{"n_layer": 23, "d_model": 384, "n_head": 6, "n_kv_head": 2, "head_dim": 64, "d_mlp": 1536, "vocab_size": 32000, "activation": "tanh_gelu", "norm": "layernorm", "norm_place": "pre", "norm_eps": 1e-06, "positions": "learned", "qk_norm": false, "attn_scale": 0.125, "bias": "all", "tie_embeddings": true, "parallel_block": true, "init": "normal", "init_std_qkv": 0.0227, "init_std_o": 0.00335, "init_std_up": 0.0227, "init_std_down": 0.00335, "init_out_by_depth": true, "optimizer": "soap_variant", "lr": 0.00362, "beta1": 0.95, "beta2": 0.99, "weight_decay": 0.12, "lr_head": 0.00753, "grad_clip": 0.5, "warmup_steps": 200, "schedule": "wsd", "decay_fraction": 0.862, "decay_shape": "sqrt", "final_lr_fraction": 0.05, "batch_tokens": [65536, 131072, 196608], "seq_len": 1024, "doc_mask": true, "train_tokens": 387700000, "steps": 3015, "dataset": "wikipedia_en"}
Each number is 500 + 50 x the weight over its row's rms, rounded and kept within 0 to 999. Layers, rows and columns count from 0. Numbers have three digits each. The size before them is the row's rms in percent of the matrix's.

# down: layer 11 MLP down (transposed), 1536x384, rms 0.112, rows 1233-1249, columns 0-191
# up: layer 11 MLP up, 1536x384, rms 0.114, rows 1234-1249, columns 0-191
down1233 095:515444492457459448520554503483460555549451496482401525507495374607511559489574485455525522644461359488523491450505588493440400461455402384495462571418550449570500566501465448512452540566523498512534592462568493494546563415509445516507513440483534478482504475494432470435449420463540511503447538447509491507510487421574519531447453558531516504597501560493451515525437546476514481469468509487472594534468456459494490475506491556457470483462506574491443519530534546549495448500521450548449453518397608580529485503473595497555507467469437449482511530424586464448524517451513402408
up1234 105:542484485492477481427465530414543501434445542492585536500496475493543611451443367506553590522527576510465425498488597540527550504429561460531440508496489545518438547558526552601490488425569504453501530503542408513494366490657473500498520501541479485456517574553534458488510537577525489554547584479548588452585571396450507432504438443497417415500492487535453410512450549530521485466511466497524608443524598417515583470483506548437516468532573432530485484512497533444459507629503505527492522498564440486504477436593579514446423487546550519495514550482676465564483490521598506503
down1234 101:344477467544445377509475515460529522537496631449524498499497395579462551480405498516533528444480532535542513516544505521498557471486563424484497427509578445485457489530507519464442466489504584532518466513448497444494509491550435487530512462494502560526513525469472453493501491558590495476515505439524563556483552427523466549443493580485514457616538609487495498423468542480535471449558531501514499600491536432507501473519513413583466620520499549500398415457499496505515435491536454474473487602482395453537476621506463467535575570477599548559464593501492513531530414420486515456
up1235 095:497613533499519478493421421372452501567479604474516493572568438472521448553556484422538514534508518606485508544481444534576425613484501506516522537503565437484455420465517489512556380501484536547512568468477476526583442564619490543530487495445519535525503546489581499461526473526403519436451470459532502448495478601540529422536555466497443495545547540511497510524499547465411548532410465517455498558412519411469480446541555429537491552492461544477437521453541464458424420502552607583521527459521520496542535473432549487533500558475479462562522536444499519532573463440549523529
down1235 095:484483505415447523523337534598530513411500603533471563517549575417552552476486466521461429376514471530434521620536501472388547428464562537428393515505528491421632512436433506466469488427533507474460467517472535525493525560465522478479449498591532557492476486502515500521550519514475409465550523419542417483523540429386499481555479473526553562488499420555518486533561535564509449464488419479456479567560442532515595439401585474477452456449556520580504421525480492548598474494546474541555494489402508403461475529491483514468479469477533575461544502539496532518559504568535562574
up1236 103:487553578376481543440531446554501456572467469532486462569400457467475416515497505491483481542514529539471492565547564534521514467415532507585502550462482547508556525577545495591496493431547511452473471536540591471602519494416435528457485487490493464505439464523468495494465511582494479495514532434455526479583447538402522580533479482530429584536554499504546474503427489517481494488483446451491551523529518546608509549435477407516438529530505571570677405448500527626494522582562454372474530588462476492542505588455470532458448416506530482471549590433573467510417485477515540486
down1236 107:545573503467487494500468493502443499561548513465505514407526488504465487509487501466526517443376469432518509396570514570496551529556499419475426517405562434557479465602457505448549542525521512469489510421503471436616519439517483359566434579455481568495557522583557463540516561480497492519514559429503502569456497461504471476499462474464531489529529437393529438504479520535605504616477469520534507544583466477568441504580560485556557545438361493424485503518555480521438520395499464498473421368487437474431350537454482538489523495502524507438549525458490379435531498482409513469
up1237 104:548474519450389464488563541529454446577546457438535475482547478513564443500552444451531501532485470449507484485525490466583507483448512603538454481516466486525525680539467496484499505605555597563557498507496517542553513530496522503460480477547387537534519507508470509510477504526510446598470512581472519518426492486476506450503477560484484506487491496536524509468513482534513400575481443524530471434472424569553532455536467490514504523517532495552544552477403487505387433523558499513548520506545467526579472465372451581525581489514475515566458559468473479506482529567479510505
down1237 101:499498553458593481477476468480548436572523465611401630495480560521570512511459569543428457489493472537433473424509492656535497566422504458458444540604469456487462538489575489442447507577491569478592442519450515508449552537541468534457491457568493517381533530452531472330540562483399431468478470415520423467520422512532534496459513475482436476487495478501418500574507580485501461372518444504531509351576460492412568452476516515510421422440408512481479526515464518567615558557566462413504499443476497521529530465527464462499419540511467517502583485498454479548488482448467410501
up1238 114:530555493559439440497591485466484448514438677526477535496625508549498575475533409469453395511507495530442550404412501488480473483456563566416514437484590496603494555504453482511562572531489511432431517504455483552464419479503564398520429593457492499497527536525492528507463540498550436426513518474540555489553475497480505532513514549517466575487405485473465445466496457492492512465478508566421468595449505534565504509561525581508478444555483407453563526519532569485456466519393529568529497485454494496480544505494490492467417503404523484552535531449451529480483512525490538524
down1238 108:524445521516542514464470523397577464515482570502525450399475490464494459435515517454509482512386441459528469464497462458526433519434429476516504599559533599535571530527416573522515497501446583541554428479534488516588549484468542477504538491454555531532508480443489423404420438612509496468484488536452430510552536495478510512534466570456565478463509528571398523566466476521437548450524556471531511548490473426537539536527466470528421499495412514461561415503497464554433440471458436512449575471511464540526603533414421546461520476487549599555366570439529456444594461548503571463
up1239 097:457437541463531458375363536468491574525452389546536400448541501437516579535570428471555468528538467510436400520465531495591542451531632491507513486505502523426615483506497503545473503526464466482554553453510524474588511473526489462509545549464474448479484533533512514449479502484534459450558560461422473526553516501441442569423523494408500459596432542466415503504511516572502436492477476507484475557511570518430459442578589491514478484485483590508478454485542522531510439391516572474522431461510434448419470500541414402504607499462515469494472473531524455550466498538462504417
down1239 097:469525517427564499418517527510528507478557580529457428458538533517543513490593522483426471500607439501455505506589465503553442520518531534497400513490494501480439534571428528475598442480436461465495426459628577523510484505563506491616484509364561468499580452410490444458494485462501585456481486540538522461488516504450483500517497519494587389468468545507572543439441386467467525477444444564548460540488492400476522468454504518510401543511411500485450547420423493538464580461523517480445545524542411415541428457449431618564556521545547528567538457591488473495468441510595569464
up1240 101:482450440484518509539511499559442498493583443523503400515455584401438567515511476553533545542480526520545526446600558502534470430451518543468593426477544408614503518516541576488553472501510477516550466415552456530493474469578475488555560547545564438403518558556482519570479467514479474503569550498501504510507488470494545457567526512475504476582561522473559483573485548540570512525532419493545466478507470472535418491532377490501530587391449528521468506510415378516556551468448464518463446545496442385483470508488393485461508481531499524409461479469510479460423567530505511576
down1240 098:527664522430415616560555479427514440522399512429430468508574479512459493512470486446421462550470474485549366507544665482537501499513480523494516468484486550536509542490436400604417499488521490521556487563584512445504515589490518468539483575554570445506441452515486433420489443484547444492509497414515486486516553389473536511451482454481531554492466471498509555472533620473477514510531552564558501525516483438500494427481593503426497417483490542401518487472534573363544541526436551473523424476528516582452518534405494534493530509514557532440507496497565469474548494567512579510
up1241 111:530472474434441383502517373513545494424426455483402397583488414493476502521605515451510513567504423454474604444528474419560534477409494463442582525534532535544439468553539450429505587487526529424448588413485447529475527494469337544556412503505565509471455525478432496482489520601515510490470539486436500438509520483574451467550447439478421523501487417508414483503492458533577552417467505482537506506482424528551566575564388565491510504479547514594502536496580548470476473489544569477465570497491499496545431533477498488483481411514442473471461522482572545527492496559441518402
down1241 123:528491496486461461423476467404562485428484463462484448501494510516538402472523378420432558452454495430429594493549460525562433513486342532443601587521531530556504472491494547463533583530537478494486544468475487491433587537420468532552427509453555522455512504457430455563589571569584533482486496513454409595527546480510480526502456441544488479434480488502474512541438505506567566494444486556487542496513327542513531507508552517439447481479428486498472470521522482534520573404545574433427420497465544464578375445498510453394509493488451529494467621515588530497531417382559534467
up1242 095:510510434505468552579542434508423505557511550543358518433466433443409516496574518497561528455509547467549513516510508448455550551501433400479509529471393440418488564484499556523501449443554561481558639518520475420459615563452563545422474477587542438496508506574524447533579485523557494509483401490525502476473541516435547460537425508515548548507531446438458531519524574589400510560555467559569400488414540374526494447562567532514550455454567544480462538517544452556473578483498468454573405510519544529507440453438476469625543443493475502528551523497555580555513557462470558403
down1242 098:445508586470363528462421571491442582526537370486488478437473534421540535494481497523467582507545487493465489505435530438505530497497532542564472474505554525476528519551441410588538540571558438418446544468535462494578523513505490550466501493544532432471484523471467448509465479571504432578541586531528525488456455474604585518538620579512530412488435491553458507417488422374506470431518505527474556399521437481484590480481495370520503450433415441458444517453550475471511549450515449569427403501466532581380484559465491553476378520446563582497564503533407507495527473505523514510
up1243 105:522487512487508368514471367528583469455516549500533546501501506449523509398427569468594440582481479501534524513549479484473524519460491487525610477481505514515447471522476570584561553477536527477530488465486457440516510502392549525443451479467451543560516533427479559509486372515460542531557554520528537609413604429456504494518557556504524541497470491512547537376539512556502443412478476437587571501555498541576630563536457423585473521509465621460573567473571428583466446388598520530524514541500412553536505524499495490574602456374453498525591453562481543445478617521484490466
down1243 099:434491500556584500519485463481482496556459513445485529504497426494501534422513511531569453519449537521438397462482425494572462446483445502424508554523477509375408495508538534475454444525490520503446582513497529529460446460484498549434534475452555471397446529497587472513521582463447433533491374376462511497478617524475568573467458498537473517496520463455542451475417492421473586533487528529537489496504409533404449462569511578528467526554476489500475449500476622451511521587464483457442418498382518498447422476446484482482476427555417522547558462518538449451486415451537512564
up1244 104:503543402499446610490450461504536518384521503456546505477444465510529481537395513577539590492448515493493573451548514447607506563454530427504578526529511511466434466496515475420511532534569501504592568517482463546620513433570582455478458538449474488496455505494442488476588543605567481589436533510497620482556542420460521495523503486409467566467522469512419431520510538517530608451440406551535478431472539476493566512446440501403473438463515446471434470406568545461496594520494494391591435596487430396531524500458495406524476481425442595478592525557438591404489568573557439483
down1244 101:511474470387491476554484571490501501599472434426509456419468538394512483477465515475528517491544554525503482528557441518422547550468521479510558505544496469479570533491414464527490548536494444573543470456473473531586559400482498457488457449463515414547568497475535473496542392637480474433516548535418480425598558422503508486556482475512605491557500490569529542467549444522530524569559432533513540594462503476464443478512522557465453511471474587626456496445543515586471559472443414524465575481500557536495459463501437454511487486456506470465460506517526494445436438569488537420
up1245 104:421512474606482446542505480596527528459537519518533523453474509589521562535536622452521432376454514547492451427546528420481521612498511488486561515496479513416367496443416518544517413481480511537440495486427466499527446544562464523498402463428443509544458479492415407500578515549486392498410505476493512463491528519472453537521564447501623447480565523543557578488570456501540606517586562600529486525491486464491576499524434500452485595421498455464602498501521540455501485474525356498468496450594490456421485616432498421603575438525508523550499526512465488440465546465411438502
down1245 114:544492466526620475488497571461482539458600488445425592577548493484511533532461502482593499563532576451526467502513389559529517577478494529531513468505651527518454411575577451460429555598557539500521494473549492483532484468474485520376457491494503529438458500448583477531451584437575436547448541534447481467527494452540461554451514551427462373476562526415498389385527504489533477509517499518438459511451523640485534536495432432499487548499483534523505510493459450499479537495490532507495519529490578429520519510512441513472572414531517501455532388535551467572503539520467538454
up1246 108:517536542437482461535439469383533477614483532534532498512499686513543498529485504467481446399645566502513619545490426441439509435519411463445499486572497475568469448487521502547577436505502460459510558537451441458456540552528512553518420551465456420487582522570458517497529484472553533484537458462564497456573579523539456587502555589513418482529522445481471478503480578498458574525396540479506543527369454536511576546538425501462524541506457552531530479499449472541526552493464588503595447511518529557576529502557580489404409452487515543422544544556506471563417417525463498498
down1246 115:564481493432482473504410492511390451429576367488519472494377517516484564529488564488461520466578562509461583459449477419446491491388500500518520428519452536459514417434524409491469497525533504548450519477397453626541504495528455586533520487495592534509516448513401466517509461549493534509598451528473448547517533599512479531469524548485486501528496464550488550508537477381466540508482568528543471598520533566533497537525413493542491528543523493447463538418489454525409558582506552628454566591472391492424436479403558565463555555385526447404572554448534503548425523442493444522
up1247 092:541547628438441377439537498509480558521492524452502430429426510481434488539579539525515468398513338557428572554473563516486582515515510395596489459434499481489577486435523466472412474499498495524448548511442489507538528468502591446509528506503403486483445477484423486494492503579511481557498481570531396483469554441501585524423533476497482456602575410446478426540566470540537517519562464423538462529496429458464396493550540537561543514601535512483552556539583548445520534492483480429542546434496464426573473493464491417456462501469481489431507585505533516590517441508425482498
down1247 101:495418476489437461464513541422555551518601521528498489483405497644564428551600466472441457467438438540472519429497408528522529571478514450461554466498593452458584535499524512535436589458582453643505412521562462526470433462562585482536489484499448513495553494422486451536433453561529449516521489613485469527471585445554460559370530454512441408553570483477463449566533518430475424418566448578480451492486489447504411520451566487531413560507456439534504545510516542446486566532513484517449407552571480530507509510437518358468560493546545550454517549531476501504533476562491441538
up1248 087:487507491480509472504553569502560485441418521498506487403585552509499473463407494591490484531483603519465515606450468458605459527534510560445510461484525498607494423417564497556548466488598474518544402526453550504496515488501523542530458494585504506475569502610550421507491561493481402543437618511517526457492476523597438478482588407544545615469457476577458498414605488427493516533506478548550484410494454511465527585498496471512608554466534497539456553604532512460518503491525505425397473459452459473521531467520511560532520447449551449569539517601488562486503390566609505396
down1248 087:457466524553557466446518469444519438451532501480539465545371507470500515424537577490482556446501463452589495384434534520501555503557504515587452484516446490399534550558441495534439508493431556466424526538507421495472435506535460546524420530450466470549461501469544514543412545465461488426558421507425476528513446430438564501495470506449497423517401527444434446494448481487484463528431441472463581452494508501433465457558584527428485474456555445447490481376512409456510583509488534513505470481450519500443403498591564516465417530557491497455481411476349400500536467521465482427
up1249 104:436538473578548476536508510493460540465570465503519480518556551557449491558505391542487490469533483454446523431478473478385562449474481489548511490557441430476534584524506419466556530439491524489472512485442488495555439553474507558535501527599432505537477497522566543458559455539536453552552605448466465464524525524553402480523470487397366548539445550524524535498569553392549525496472475501507506482466538462479449465460519482534556583382516532482570491486501472552447402484424483489525569452476478521562514448445563548564448468449563596519523487523417602453483479483560508478
down1249 094:452448545532498463412489501573413450545493513557516569536442473471516515504405468508486487484486508580457599521515498481439451590515529541559468467561477395594567514528528499495526456600428531499469431513510502513413448554502518610485518495536569393532524417475489556475502471469495565434606389449453500435494501538470526482527476531539498543482399533467484513554472499513450522466549500532455427380560616556478451518525533489543504500510549470509593536533494493475605546535452489565489499545467476591489540552483528479495454556622440508406567512369510510565498535467585460528